config = dict(
    num_hidden_layers=12,
    hidden_size=896,
    num_attention_heads=14,
    num_key_value_heads=1,
    head_dim=64,
    intermediate_size=2368,
    vocab_size=8192,
    hidden_act='swiglu',
    norm='rmsnorm',
    norm_place='pre',
    norm_eps=1e-05,
    positions='rope',
    rope_theta=10000.0,
    rope_fraction=1.0,
    qk_norm=True,
    attn_scale=0.125,
    bias='none',
    tie_word_embeddings=False,
    parallel_block=False,
    init='uniform',
    init_std_qkv=0.0213,
    init_std_o=0.00434,
    init_std_up=0.0213,
    init_std_down=0.00267,
    init_out_by_depth=True,
    optimizer='muon',
    learning_rate=0.00912,
    lr_mult_o=3.0,
    lr_mult_down=1.5,
    beta1=0.9,
    lr_head=0.00383,
    max_grad_norm=2.0,
    warmup_steps=46,
    schedule='wsd',
    decay_fraction=0.562,
    decay_shape='exp',
    final_lr_fraction=0.0,
    batch_tokens=[65536, 131072, 196608],
    max_seq_len=512,
    doc_mask=True,
    train_tokens=834900000,
    max_steps=6825,
    dataset='wikipedia_en',
)
Each number is 128 + 24 x the weight over its row's rms, rounded and kept within 0 to 255. Layers, rows and columns count from 0. Numbers have three digits each. The size before them is the row's rms in percent of the matrix's.

# up: layer 9 MLP up, 2368x896, rms 0.067, rows 2256-2295, columns 224-335
# down: layer 9 MLP down (transposed), 2368x896, rms 0.0625, rows 2256-2295, columns 224-335
# gate: layer 9 MLP gate, 2368x896, rms 0.0685, rows 2257-2296, columns 224-335
up2256 109:119099107092152145141162131075152154122125107153164115133108179104149093132129135144115146088108108126100134125129156070107169126095099116133117111142151122136150116161122159124115118153114091111111163093129143089163145134154157135161086161157164100096178151135083112165102129138174086134154113103163109106127123107142182117137115153134
down2256 107:147151140093127162137117116173131122124129107113127150122127131113165121099112097109101133150139167136120100132127115114144174125121132124129085064104144093126104109109153105158127096115125127144128166128160119109153120160130101128102129083151138092144149135118154123133129135154141103155120126122101134112109102116163109104126141113108
gate2257 118:145132146101102144154134122116065122118074128159120094133110127143115126150116113137123161169108158147135120160158138103110126119132148109154166155115172107117119108103096143120121096135109152127191157105122161119167167114127105145113141135109135140123134118102168112104106131143130141141162148133144110144148132157113138112131126125102
up2257 119:149132169150125132169107151133107148120115108123115139089128064126158118196134076143120138134165137130147151120152115088116168114109120080125161156143147155108072127169124160116118094128138181140105151172192164122150137105143111088146155124157168145141069134132162106096106156143133137130112134168155118139155170106149132120083144114122
down2257 109:124112110122117089167175070109134112151136135090123132153118145107122117159100158115131083118151137114138148157110132104101095086143119129116171111166136158184142175142121156115140156146136081112125115117144117134071122097142150162124131132149118101116143145124139128140112125131120115121104129074092118192159130132134095073107123113103
gate2258 098:135154160137161136132117088169113155147168169157116100095140139165157151127128170139130164116150124180121139127132115106128126168120117107130152122099127110107085100110114087125104117128156133116118099151118102121116102122157134131149120147118107137131168138117100110100109139101155161122139168150120107125110147118155107081120140162153
up2258 096:133137093128151118112146114101134090117122148127097167118116129097105158132113142107166068115141128141129104149143086132123119127190174155141123120144144105132144167143106169122148094136120141128124127175109120133137135121064127092165127067113121086110148110131091113196144127090130140121118095128116124142119112152167175130164156170154
down2258 096:114098135129127138122138106123112102099148127097144136119145142138094169107099154135116142144128117066100134124118145144106125076099143080122151153141142110090148149144141135137169164140145156118127092116112140117144152114126077128151159090122156112120086132142107112134166118123125090162152153155075118160114122137106135100073126145177
gate2259 099:137106140157155078090160143121158120083108140125152126137136115100120119156120153155121153145155126123121141126087104100112106125133162153140113125120120106129111181157134134154151129155130129136131139100127156103134118142122119101141111176122126138131145171123074131181094125162120160152088146105107143103122134152113141115146116130166
up2259 099:161119121115103114140118156158166144130135125125118097124108131100170111131129062110106122150141132135118104107126151111148156131105124140093120114096125161120150121138108142102106133105124118168160132137128136114151160116140148138140131127108135145138116154125074152158124103103143111116114160095154158148098109114139128088100109159141
down2259 097:140141141106137086114151130102114159163160158156176135146149111119152127144184140151131118100077138137086127131127143123093113169098129144122116135136144084140119157116157101137124076120151122123167134052162099118086155166173113123103092121123131133144126121096123144127092148138150094150133164091157139103121135160113106131164134119108
gate2260 092:124138119165141157127151160171093118114091143099098107088136123129104087152124131133131109186162152118108106153159154120136139089162097119117097111127117126107193158156117128118177116150158112087106143114128117140158126133122123128139162076128150139127115138167111122135132149098189146168158129124083176159153146113144137124124118097118
up2260 096:195166099139146133078139114113137137152154140115104130137138138117113113110158097128106121113178108121114133159111104161118125131168147144097088091166160119123148086100098118108108162136107144168113127088156109124168173129101128175139107132129112136076171166083105152151141107145058149109135127131132144163096119132117108075115150110087
down2260 099:156102177163122109146160134149102140103110137133112121112129165102161119105143130174125095133103133152159145115116151115113116145090144155144126113121099127115128123154121086130159125095130106150139076087142129160138164128135136129137108124137130127173135122162138135101136093110110107127133157133130128146130127126125171126096153171109
gate2261 097:131145159143133163085147109143151148116120129096128109114123120138164094106131145083121146164130162095123159111136097163117128144147128109165151155118169137171119105115162146127113130123128090128137125098155127112149169093152083141115147136169141116108119129169109136117136136127156162083191128153096107144118096155129089144112160147140
up2261 096:116187166090107113118156154095129139113143120120151109138132123077126107140105150172098137156124139151153178107137127173094143083122104112134123122142102122120172041128151141117156138114153137154133106131157090136138132085169162135122144124150130125127125154135124122126142121096133146135111138130146160154115109117111120133108150153128
down2261 094:145099106108077135120097138177103091131120128145122095116195110152140121160114141143149138114132147139134155140137119140111126121177080153149114128139094163139137138123167150124175151113130078142140142099123168132139140097146133114156100149132153131152166124169149116140128139112124137122138139124109122131076126156118106112108159111129
gate2262 110:106157146103111135136119137140138156090097120120149118165152131115095103163131138113164104121108124128100113157152123116129137084087128083118089140130126139135145139128114135139134100150145102085145124151117083140160141161169133099159147116161083091117090115093138122134145107141133114080112131171114141139096084120135122131101113173100
up2262 103:139116146115115188117128163139146107152086089159148140129141130123131183095141174166164133092094109115117101119129138121104147110152112123150107100156164148114112158107099162118099150131117110158152128094115111126172081159146104146093120123116134195137132063133159124120130108101165105168151113091111130094143138164150111132171126097175
down2262 102:154113157141132123155155144145115132113119157126147131125144156189119141142085129136101095135106141132117089097150111172136121100119140130137100121116141144150117166140120100138151097194140065145120106119102142167113118132146111131116132145125128140105117162160113135109131118134131096087139141096090127178114089162126128137088151161170
gate2263 109:119150170166194144148125154109135111118103071135159117124130085151114129173135164108050140168133127149128129137114076089135113055140142123095117130123138099144143145105105153138100142145104135153109172094145083133113126078121115112141113131112110121108163107134139081133137141152124145143149085159128142157136115153164109130159161097144
up2263 106:152148102111118178107111089133082139100124129129093138181145107122126140146163111083114082104155140156122087137102110091131121112087127169112131091135107122137172131138104144117161151092124151138116152116121119138130118115137142139122160148109156130101129140122104137122140143156127140101077131148107171138110119121126106140161106119152
down2263 106:128068105135096128127173138112108130104103148113115118153156150107141133191153129092116097083167122145126130135132150156102125149133128141154145123143092131114181158167137125113158114164129090123144070119114122135102144098143136095144088087155121106123119133145083107077116128152143166121106146120099086106116151160147157158086128139108
gate2264 095:095126089175169133143115074163171142102113122182171165096118143139137148122143113147111161090121091117136138164164132124135117106112135143129147148115149170120127128127103134152142155137118123170124142138136118144109095146110114182115111120100191125133117140119062114135142117130135115142119116110119109122122117123118116122136105137153
up2264 088:079117090155106107142142119152149154076089117146179127128090157108134130127115087142115127117160107138123135103134087137132105113098115142155115137082153130132130082092108143138149153121111169139099135151078135130161101163129141131107138148151111146149126137106154134121127095119148165129150095141155100151117143141166051113128135136136
down2264 108:129119115089155098100161164108099131156134140095035154109160124123137168134124134116118133101122108159168122122109132128065123155132136107151129089101131107162158093135121102128124100134109114101096134135149132119136090134125148194136129144099175119118126118100077119153152102135095122163120103166113095124144163122116153088105095126166
gate2265 102:145125086077146149082087134090119112099111143114103128109106139112150155115166129140106072134154146138137106124080170129143144113131152092138125148124119116148148139115120160147121138074105109108148137151151128101144092155139146142121116104123166161120123139136119156123131108140109158092148111105118060133104121161129095173111118168164
up2265 102:123157162152154135135142178157151114098159141066115140156109085112132131101144156119135130108142141118136147127089142097109128107140152098150100140116142143136116155154135113127124128150137142153133093109141118167126153153160106096151099155158158134120121078133133100123147107085177117096148133114123113095136095139106146098122137123095
down2265 098:136116178119124116140113158164165071123113110155144150117118142140139154109120089114101109142147157167134108158137080073101164117174127147128148143147125125124119154153082135152081112160137115128116180152160143171182118134164087115155128107122155089131098101092116163163124120146108119117173124103088120135185115108101119102109108138100
gate2266 101:099118107144161187130100086107132103139109131100154121156145099111133131137120143128145086092102114124116086119154133140088123146136101125130141093151124134189155123131062136140177097146133155084177095110159142114142115147106155159117161122117154162128104140162083128151157131138115104113118094120127143130167099143085126106129131146150
up2266 097:093135082084110116138162135135155143131129141121105176130140064110073151118120135123108111120143118134109135157126118139124135126141104158125144145143118156127120123131149111105168132191143129091106124182095097104090104103132139165122121115156101152118075117119152141159072146140112125113109137128170148083188143145132140091123111107155
down2266 100:154112153070135141104109144174104141147107124109107176139156155118090128164114118125104124144113123145130171158115129096146167142151143134148129133106172135083134140100126112141140129180137132132103137135123114101159112140137150151087134076144096134109187120165097115128113089103157137148105138125089169158118145164089136123112074107140
gate2267 099:130153120111172107114159161177119138071096117132113152115106187116148157139142113115116111159131113161147114150073128124101115142073145119164116127129131110136152109123178160121138142154137074152160127187136125092156152144130123084159124145163126114108096125128151146144083147155114124125134150102151130113159101192148161144151143095147
up2267 110:101162115132127116157109130142168106138133140103153123129134111123154143120143087159152146114119175136125113123170116137079126122102117118104135099115114141130150090180148091138133112128138099156112120127154138176126115093159157108136113097147108137116145146149113144144115159097106168134160165126125155144134109103143153080150120128107
down2267 111:120144098115202092106125119110108123151113106098091124178082129106113160137090133121128103092134146164148161169130102154111098123102119118082132095138091167102142140133085145123136106101129107106132107100140125134107088114120109119128138133093099125123140145131114143102153106150118110098139142146139144136211121155103113116090116164132
gate2268 080:170145080101097175107141138085108135186091140116118138134151140113141168085104154124106145067165113120147101155094103124103113101104140176163145116158130127125130160137121140127109169144098185119156131112156148176102164105123135131129134122138160120138085149104156091169170131143091143117123105104125152131117122143127138105147143127125
up2268 084:109154176139140108121099169115159103112123133130143104114132136096081111116124084172122160201119132123104135156121133116145130110128089081085111123100137084098165094164098143116152078111128139119089119120136089139119155103113092094134152137120124127112177129177122127142062140137152098071155123134119102112133095135159105104191125116127
down2268 086:122116110110144134156143114133091124119109133121137138144088158163143129114138151108164125171155129101156130132110107099101147174136077112051137173120150115109192107162123143131131203102111107157106134130129137136080131137117132145146129147109081109148170139149141091119103134135158089108133146133140097167157098132129116097126083123120
gate2269 093:078159080094180175129148112113125155125112106169127127144133145132114164125162125117125122137118156126101158168149162112092134120122114131124162114124155179120147176115121113147104102170086128103157169126132099193139092135136089106106134137079147120115169132111122120105151125133151146158118160134124156129121108092146098097118166111189
up2269 094:106113121136130164071132126149100108148147196119163164130127134151140162141178113148149176170135130123110151147128120117187115121107142134107142096099109124124096142093147081091095129124143165152127145129150134139147159120132132136146094142116162140161125163148112127109160132107126140094140124114190176129118134164106136104129118107106
down2269 101:140143177157127135194121165146102142125123098099128144101130141119138173117110146133071098140140122154189115152102136141186128119119127136147128100117078140148100141145103125130115121203121121169106122171134142108101154135087136145097156140112143121147090173120122143098127118140158070113143157135139111134108153123106126113113092162111
gate2270 105:142121136123106151110155148182119099127119164171129124121130173118095104157141130098110106155134143127133142119120133103151124113129120137153133119138134139110149146080125162125159107146116178157110163099132104115148138108143130161110113123102100115133118134141139145082063128144117103139143106120109108107118153141098093135139115106156
up2270 100:153181141127113113129160166119121110093157152144157171141130155135148136107136098129133111117132129139141109135150154121120167109131138145149103109115136098153129082146111130077143137152134151100127160127088110156163120140180148153114150112132120150086126100136139145121144115147108119114108156158141119149140133168113155162150040164125
down2270 100:116117145157106118159155166154140121135126138125137102161100135103167107144161127128129151102155133140135087137132153115147105138101142111114137137123133123140175158114141154141095141122151129147161141068092198106176115157117126161120105109111128143116145138119138162092112122135087130090162111133109108142125122129102140127114150064120
gate2271 108:089115111125140133128143132157144143126080103163143114158174097111087138149084093092137151104164105111141149148094128162159124130160156142145131124135119139113106157136100100146121116108124125138127156167117143112142096124131134122138132125128137132100128080142133130136119170157102140107127159109154147161136151114151134107133126139126
up2271 112:108159165081127127095140133125110151173124130167085096123142142151145112165101127123167098090075112115121119067100078174167112116081137126185076152117130108165118165137162127122096164142165167137093134175126144130117125136128114161124136132144166121146184134132186108114150174148141140128133117128160165114101135171147131084099140121121
down2271 104:108185102110122122115182129134157166123168171167124141152147152087129129154064116155111116126167116143160097096125133147162095155097118127107123114104173126132106122140110104146118151130142133126135096121134144147094109134059173121167117141115088165103174152092120148110123113097174168144135128097098165124137107139115166108115110173145
gate2272 100:104102134134145112111128176161119129115095128113147134146127131140134096144139136110127115153157116170133141152150149088143141105089119174112109137131118159136117140125130141150143097134110142127111162129120157136122089115148089125130128134146127126141134109121128107111129105100169182144133100136132113118130117109151122132121112117163
up2272 106:149125142110144126186145146173146145153144136122109152150166165152158124127131132108125158141125139106174115163109147152092171137133159127144106127128112111133124110095147068156151136157084086154101137155155118182137152117170101142152102119126142103123096138120104121131127132132133102129124125148121148114160212146112126128173135184102
down2272 103:104128137132154139145133110124131139119136111142171115126116123133149139098121132089110155118119138101154148106118140141122129171134107100098122107182118135137139135120121160145094125107142093120157081145127099130130145099144118141127139142128135119093109130087146133160140149132096131150115107141116069132180133115131146168111118158115
gate2273 094:080117135144100118113122143135154129160130146125156115151140135159112130100160119151111145150100134131110135109094139122126122123145132153137108134115153144122099093095128119167152080131098111152086170120157136136142127136126148149109137134119106113148122121100137123127165161114129119134169180145125111118128090123144146080141167122147
up2273 096:165090120137135132114115152109148135156139119114153132128127082116129144119139104127103142111151130118126177088186138097145110168105119095126150135145130146160087133105153108121152129124130138125087130123109139129091130102146146092137131154089117098110122127139129088151089050161118133157101098124146171098091129104140094205154135117131
down2273 093:137122173153150129099145152132153122156110136144102148132101124130140187142115148148147109117123161162158123108106098150110146116121173134173105106115152104110136103091106123150132134168105119151119124141150123169080084145146107134135160123115129123117088155100157165165149130136183116169102117108148118116154161109102124136123108090182
gate2274 104:169137127095142152116128116106175121154122103059133152138111120122130112138108174156081098133131125120140091092135175116132144137146153143127126159114107134125142129130114140134132099137141134137127116153099112142127103146147144116153114095085147145130158131121097146124155174107159153131107154107169138174163110134125143119128098086121
up2274 100:088125108126149111105151172126156134149128138157103084120131160126139119105134142157142140100136115135123141102138099113113115118148105141109127164123109152161081115092151115133126115146121075151079130119138138108151125105131136120141113139089195123127135124137165114043146139132103080124101131131131186134115102151093110143142119134144
down2274 100:130164166128134151149119117112125122113101097138166152093119139140115141145135090114143163119111160135133116103091149137126146164126151128139124144136141122141141109119117082140104146119157115156185125135124155098142185123184123110117135149118106154121154141078119128143135125081131148132111117114142141133125143139136116135129125152131
gate2275 098:124104123155117134129109117101131136185172108096097118155120133087094111082175114117110118122100127101144151152150111131120085124123132093108120131083141114103127149177099105139118133151116170100140081124158189162130139132106117153104136163143143141095161112121129127096115144139160178096123118118142125148125111087154129116116106126137
up2275 097:126132158163147147133139114112181123139143143130114141098149126128080135117149171071117108138134159125127112138166132185089095132146117151144125184080140144158150113145134099127104112113126139115147152130131120085124120101140118128131168188106180150148132105161139158121115169096161135128126134130149141084111147137102123135136105138119
down2275 101:136156113124143089148152130126105074143138134125128143118097153085182124099153121107106141122120101133146129150145128120102116160126108120124118151125111130095108149119118149120153100146161143117148159105164134121116152101141092129094138096108149121098180163106122118132139157110122124139108118166159103107099085124159147128134114138110
gate2276 096:129146131122139136135171108089145133101125132143128169117125110184133157145135142122084130111178078130119141129142165114118095081119136077083140080121096113112135129096095096113156145149128109077157150140129133086121181135148144089119121150150120158125134090104113089143099089102093145168115100174143180132125143118157136155127136125142
up2276 103:134109096122163128090143174107111128098117124160092116121107145119117151129141136117150137190115123109145117120150112100121144114171171119072122132150152175130124108099126153116107127143113139086107103136170076143125118124125119116129123113154094119144139147160096072111095122128100134153100108138155145098140162126125151115118106158100
down2276 101:141113109154124120122160126149155104132177132124135130127141139099132147120131137130148126141120135145114106121130143147112150110121107123108156144107125172081141137141179135088133129138092155101099139106087144115173118095154129131125110121126137145159104140094134144131191168111162139089136153104098139142083129103107122112154166196143
gate2277 099:141114140129113148121157090114126115139137142085110116119137177112123124141159127132082140096102095145152096110127139127106164091129161143112106084141144094143112121115091106138102108132115113088157139122112111103181128117119110160124128137046101123141128151076129160132083093111116113105198135151149135118113114149132141140146148123109
up2277 102:157123129147119119135126175138177087116125124096129109129199138148133118152105114168096129103102147133112137144115130103156106119123098170131193139134156092125132105150162105102092129116084107113150134122115097094156138075144107153109131157117108140165129119100113124148110083129141125134136146159114144136144113135112089117168120129118
down2277 098:149118135149153127147117108165175104142121175133118168152135157117132111125134131157134136119143143120109120134121113110106153127142106137111101131110130161145101120109136140105091093099152132105082153101151139136177119135135122113102102157152141155144114149144096178120143106164133062142096111125125187141180128153067097160100134114157
gate2278 094:111114112104105108140113130137148109101122174098130127130152170171154118115143137108155105155124075158154116144132115139099171156112101132174154149117153120129087175125144094147110136125139143150143106133165067183129104088124099130132114136139131164146098117114115111137131099138169126160173147161112102134146135150138131072111191100148
up2278 106:126145118123101155169162105122069110107132156137119162148159109143096127089137112117171060111110106122142122133116103095159119118112089092134132064141124125108111164111119109150136134131125111102130127119132103142146143132143151107145135130163090115113112140134151135138088102185077137137114139149123100098101164116128137134139131127128
down2278 103:140110138112109068142151156096163096155132147156192122104118130117139095162107118104097089113120139097114150139118098164108179126106179126121168136121120134136121148163142125153083108133135124099095100072142148135158122140157125110134103143120120122131094124124129109128152087113154097141139119141136120125119157161151151144095137125143
gate2279 102:163133107119076136125153129139113112205118074105118166127142127137128109135104122148096105104092118129146093120135137117129156090105147132096105129141106149113107145087145120101130132088103167103125093109101123122156159119147121113104100082144119122140169155113178156138099088113104144109108189137142096135147116157106158101144158113102
up2279 103:107152109129123121112146162082137110120105124134167135095106150177083105121131123147137182125124094158115121135148102137138140133106149154071181146154105104139144143122116171150164126141159122134109090072088133145137105134154103125122107104126115105096104084166078135127117135122164091101113134132095168137107104111113138129129126126148
down2279 107:124140093150144146124102120122162143148131109111132127106119140133129162161153143133153079098142115157142091152133124097127138186122124120120113134164124096107130148079121130148137102154117108077128163158116154159151118138141128139149088079142140110105141150138109113126102117106115129130121111135151111126125103131120134127121137110148
gate2280 108:122147178115106104124122164119184097146130120117117134133100138137094127119140155111127172140081121141133115139134122152137107094115133154083106124136140126198113125111122112082152123128175111118123121134129127150118128196183122137129140173131154104101150159163117163090091177159127111134150168145123135160149123160149087099096110106129
up2280 098:117136105097107092159112147189108095173106124120125112126155142141160116161157095119119126117167160119128076112136165138139162142166107128125132139101136129078149118142128114158151164150154128115114070097109131150127130091146146105137140149130116132120184162104086154159119096103134160103122113120158133122149133154142137127149171099085
down2280 096:172043105144109131149110123145099150174110124101152126131129134138096140121137121116139093078123135149159138124108156108117124139133129086123133161079146152168194095107131111123138125117131136112156124112145117131119119104136121121151104126074095122118115104145109130138112147142122136131130143068170156135151151154142170080104082139147
gate2281 102:139126150128097130156073092165106100137171136152103111126092102148120174169121135109123145172144097095124148137116118108135128162148138136154084176142161111126093162150157079124123153119110158133111103144120143123156136123172128101117139138103122149126140085138144130109115108118124134174123150126129129144164159129110092136105095105153
up2281 101:136124121086109148154147106138111123141152112097124202124093091168134161117125155101166153163157117168123142106124169120110135146156142128138121176088144148095109136182151081133115128094130125120118130146120133109120136151140090107127126125121079112105080134092173137140155119093170181115117162149169153127099108094137132128121134140138
down2281 096:143155088100148055145158149148108125168159118111132114114172156125131178115131105121108166099147147102115088102092126157139127137126125108095125054126152101163092132135121109095160165101100122135156124156139107135106138127142120125154146182145097159136115119144147086129104115077137147144180145137156129143129139118145101091143109109101
gate2282 101:125079216130093170102096157121120135184154135131134153128169115119086096124089136117150123104113129132149142141129121139156177108139091134129150108065115105121149114144141130113159140124122164142112112109126123179115130148126124091173112122096131146133111140135072122112133096177087121108141149162074121168113103128166111138143115123145
up2282 098:136169123142121126122137113140118111117118089143121147079124161140153108117118139139085128164125152187112118160120112120124144144100142113129087141115107144120161115127098169124144147091146140119142133111123107130129134175133071130123141161144105145138134165139129120128125145147120174079124178112127093116084145114167126102091130098145
down2282 108:172156139116132137140160162132123134113140131081091124098135118087089173120146119138107141080119108112160104131159153158149128115102139113116132143169095086160126122138149086099139141161129148081120137135140090115118104139134075119129114121145126129138122155133162135097149123105106157097083078126125098136069093112145130110149119151117
gate2283 102:149102154153147054134149153109127132122092080132122106194148124106125151138123114131101132154158169148110090160077129129113129169103146128107139137127147139115136139099111163093113133141166171125137123103121141134137111136169115162108130117127143127143163114125137119127108111142128129107152086142132091103114172116156143115152145143113
up2283 095:122117103138140132117132123154149118160169103119124130139122115119107150142113111133133097074132142171153136149065120111121156102126138112141086122125103137144141174115126127110164152125096142165143119144110172156149093092116114125156123174075098128139131099133173088150146124144137121128114094073089125088097167156113109148110169113143
down2283 101:105141105085152114136098119088145133125118077089084161118097136175111161119089118102113074119146177130107142065128128161164108103126103111120113096155099089120148139130119109081113133186146161136111113131105134145119153114111096068137099108107117126137113107103138164138090145134146156108134147106127121125132097138126131153120099121156
gate2284 103:157137172166168122149101110131082110108129093119118138149185105130162169163156119162148133141150119092060130125071176139141145085062106135144063125116104113144110119130105147115136135116099107115143128135113119118123116145165148129128112152132132166146127122104136148150141125141163091155124112139098119124152095138149130133140143110162
up2284 095:182150144121148109110099164120128141123126103120152155074158149134154145116111114145147153167150047108115119136155135128131139142114129134132131129142085130142107115129136152130072103163156151131121074131122121151132150093132106127125140095118082119137111100142145170104148116123114126169133125121121141160150126171137138122103127135101
down2284 093:108134164135173119135146122142127100192138092123124124135121124123128113163089132122153147121148078113145120159104121161175108108023112160161087129145127150115091140119135100136135121218098110113126101107156157116138154125154144142137137120126115105159120135153113191171136112129112108091099135141115094180141132115131093132098151147149
gate2285 102:144120184142070114144106139138154100165200137155144135129091108073133088121111174183137086145113114101139174127145111099177112126121132134150120107127138118114141092119111117138145146116112146131169139099148095125158111153138150114129128128116098165126140146145137180091116136109138172127135182159127127146123155146126091094098127115139
up2285 104:096144083118157131126135110166121153146128181099118126141152111163107134164090085081128153114130093133127065108123051128107154103110111138134105166140112122135118177138127115142109135096123139111147103114169127129101098108139137135088110087150139107165164156103133149149135107169137134109106139161141070102106126110134143136144145120142
down2285 107:106147133131092154134130161090137111158159120129114167164145100125141126159135132122138112143122134122110106153095105114119150130135114129136151128160126124106133166133114167150105150082151124168099132147118122140091159133096122136125105081078128148064148141100118132142116178181067107108132105154115093178140106105118146114143099134113
gate2286 094:146107107122100121144131140161130086124118136134101149086152181121150122152099160144132147123115138086167127112131114103146138164155150102099121135155132126116129119131147140127092160127109117125122117127124133133120143166089154133132152108099140097144091103115145145158151127092085152124120141128110149148107121142089142119134174111105
up2286 092:131142156123124098126117119127162153125138154091143133111134115174115155109118092113125110163099117162116126168135126174131136154154145087092142131100144123110115149143131113153150126117111146131092107133157133155132100121142123088148108183124118125123133117158126112153101131140117145099096127147156095120111140123113134127118148121116
down2286 089:130109113176113120093153120134123126156190114154178164117145073149112174102103088119128150134137092163132152104115130162133132171132092114133156100136076161144123135126104143155119173088114122123141129109127108128131101164153135116161087131151134062070117142108170140137111108150146131131170171113124140120130108144122128150129138134138
gate2287 098:162164135135100108115149169114156102099130124120136135199102114113105132121168116097105180109098112131107137106179116114133157078131085117154174116149175094112128127139144108102143136059147106160117113129148168163137124106118156155113152175110133159137123138154131156143118132182134142123116145102108103104105133121104167161128123172095
up2287 101:083110133108103122129086135129096152116129128110117102107120139132102130097114143151138104122117144149115134123115128133129156132101130105152115155126147129131118151155109154105094118132138186090167154107141124121139125159111163174129105102100132071121084132119118109095154126130167123131142171132148134126140140135162085146152103084150
down2287 102:114184100092094138149138120091138098132086148168115141058158142150115126126157090156107138131117128102113162171168103091108134117152114144122112115174130143144086094149127131125115127096146151142106164180130091161131110092148137174095125105139107130157088143170153136142138163140091165134148127122129148124165140114127116109146111138132
gate2288 100:126098127126099120118110181166144124151153116147137134117168164112102095150097166073123110096125145150106074081119155126095162102148156159116143075105149140125160134142145146110089155145113131147130099154199138103160104137133145143110166113130149134092167083120148143177145137149104170167139118141114131100130123136131117096114132125145
up2288 107:165124137103118132088130153126157126108174124170139156107149098161130121132103125145129101137127149161134142131124128148158147126182134169172145105102170183134136176107107121114131092136094134133135124152155168113146093143142148158170147116160158147123140112122136126168132154140126119132101132173094124136101149122131125089131146126113
down2288 119:103141118106137105129098127093176118104145099155109108121090147136173115125145146141145129129135115110156109137122108148148136107117096105163131139116089133087168176136121082103148150154137139158170122107133157144138151133125159102157135135203162112150129125118080084111163137109128111120123144153118121088115079153100099111124084151140
gate2289 104:095143113157107148115137168156112061093159125110085129137154113143155140123155109096098123168161133120142122140118189161151104097129157131123147151142103147143152132126151129135134163120168135091156119144100127151143116141175143085128119078101171148142119146105094093137135119126192163176131103145131149152123132099165161127126164103167
up2289 105:102120104133148118138107113099148114132103126147146138126127176130106173156156156101111135157123148127136106123110144169122117116109109160135141114138119082103115109133084120145145131114101131137153144106116117131124108103150099144072116150120109185167163140145162154133124114118137133133157146153068141086177113176092102130109122122159
down2289 100:096104101134117096112139116149110135157113134131136140170085139132138116095119120158111125117121120119134112124136193131159114146155121141106146118078191132084117114112090128166118094124161126125125139139091152139137122138164139152102103142125124140139086126123099115124137114137140117136099160106141136117094088102131091121119117132125
gate2290 099:091114111098101155154118154193152154139151125133149146097099132109077131148086137091156124125130156136089166121129120097129126141135114094146138113109122079147169117130153173120136123124161111162111136110156138106102121133108101115109122115179142112135106119152131104125136141160132126115126075149121099161105133126139153126162158122116
up2290 106:121142135117119136111155103097119096173120124152124106176151152149112140158097102143132175151143126136158116137103122123142158140112114096112102146086144111114113151096108155146110140125127131137187131121102162110128093114176133131098165097154106125120100145110148147108120085168113118123109179122163142103114132105108147116115160128129
down2290 103:151133124125140114138100114132085136160106149120151130167176089117089167130150126113095153103116124153120103158109145144123137125139140147109188126132130147129143140124120162092115103118141122159172103147127134106108064109153123174106142103183115102107117113168116110126124125126113091133114126155109122136126113093125137103119164138128
gate2291 100:145162086167121129116097131118167100117128105122135112138108077112101096137144134121122166106122152077123108111162151113106162136146135104092125110111094120153130130110105147147150169110104121128113151124149083118138176159109125139139069090096099127155156118134119139157137105178108119143151156096153108150117114109130108121130086128107
up2291 103:156129136123101125139137129117141146134166133084138150108133122160128089160068142128120163151111120099104134108175115136120177070143123127083122084160167121149121126136098131136122107121123114142153111133138109100181120132158101160132139124116155113122151150096107121100137132145092159132119145163117139136087119109168085125134126129087
down2291 099:121182105140136153155180120083120071154161160144107122114135175123109112150108178133159098148101124115101145102102124184153113146183127137089135116131123164115127154136066154151130134155124083099118168125152139158119131122086096114088128106101152093138095156106134113146137106154112135091165133121122086096177142133158109134166132123148
gate2292 087:112173144108140150150145130144149129095150168139101151162126115151139133120155122146160128129159138126121129109064112139163119136136081084149106101119146133140150082181135126096119120111139150160127108124114139116111138147124111159126165136064107159165076107106099104110152075103136135155127115094143143122127143136098110138125134124162
up2292 083:143133066121140129135149131129141156090113139140152109120148128155110133133125097062143117096135142134082132112155152112128167140106149116152120107099123144138112122097139136139152137145069124137130103090125179163123142127136124110133109163100084132116170111139109103132120108123108155129117198137146085138127126112124077114138167126173
down2292 086:119102144157124118138168109111158125098101108169104173145122083138109118133102118167094146109108108166186110132164160139115106126117149142136167072096166117125123121158171156131113123121110131141118174113137130093150129161135100111113171123134127118128134152144120126135125146155120152077106110116112133154106107145113117134113169122129
gate2293 097:094162124151155127125111173150098122106111141113170147118155145119093154117148161089108186128139146150128092146073182145110100120141154138124134114123117111178094105126156094097097148170113147128128177115089118111120083139106167066121155113147106151104120140149132172072123131159172124140126112126125172107115121125149152096099106107143
up2293 102:138095154126112130152125111123083103152092151138137134161157122124128119129107093113168137100130150161138156136114109139133099134130101108150112114148148155153120109147139086117110114114127073143157145176086150072151114109149135106144147113089178126136134105188156104139168161141111114134186126147122119131107152103140094138106106107171
down2293 107:155141122071086104129144122104144116163112115094128123150125138145153148113119134137148196104147135088147139161113092159127132165136095119105143109165143168144099105106149096093132102157080174128139126116181151099122153149108180119118139143107133123137148166139132163138162090128100126106101128166120113140124106146138172129133084131073
gate2294 097:110113088097108105130136126111154098116102135119134095132147144123156095068090123105137134141115127099102124125125186129141104152127131089156162100137147108124118119185095107150119148113154081114120162140118082146094164139141113151138139123111109134146121141127150110108132130100101119149106148112138121114124063111172182107091137092138
up2294 100:152129104071108106093118114134184116118175117119145132143129124130076157122140134163100163099115127128150149075099108150149147135180165146107126182117099147127106127122089138121139133116151121148122116141127158106102121118087115128137128151157156150132100126114119090177124154120134191149117127124101157123126166104114127150126118106171
down2294 100:127099114150159124128111139166178130133097124118091135120131147130092101088143107163145122129141156173116148163146136175143149127142125096126107154134112118145172098173094134112146156124122128149123114135136129102147141106124096114138136119102144137108122161175137153072146111138120153134124200100165125139111130154102105142115100117147
gate2295 095:147113099161146115170120154113156129143129104117159099118093124097111144101130104141106164135112105135115097122103146129117112122083158123089149119148108092127125137137111134104172143085085128105124133168127114145155108150049113129118099157084109114124169145126161103152152140144137139107090123128109134120159134123112154136108102113126
up2295 103:135124118121107093124114122091154095122124124129102134084128102113099119132113176119139156150104124172121134158134110142168123093104124152156143136124135119090161116179123091113122088124134159107171128110116117136116094129138113122093155069124098127128096143082096121110170143119126115132122112078136110132117149098113129096116140155126
down2295 105:146149112148122120145177132099130093104174170138099143068132104114128163161102124117106134100107111116165124118143101102136120154147123117121138174159122121125146118184152109119112139120135101112131174168121139122143102089080139075124146140162090116147134132144129088150114168140118109063147118141144149147061100176081111123137114178164
gate2296 099:126140115113105169148149093128125165125157120147137167105109164096162131138115140159157122124056168129139138111137141139143114128132133065153085148171160136170138163171126148170165126113135121133150126123187118146145120152157142148141164123139149139138107132172141159158145159140123112119167113184158124100130157102146137120119127115141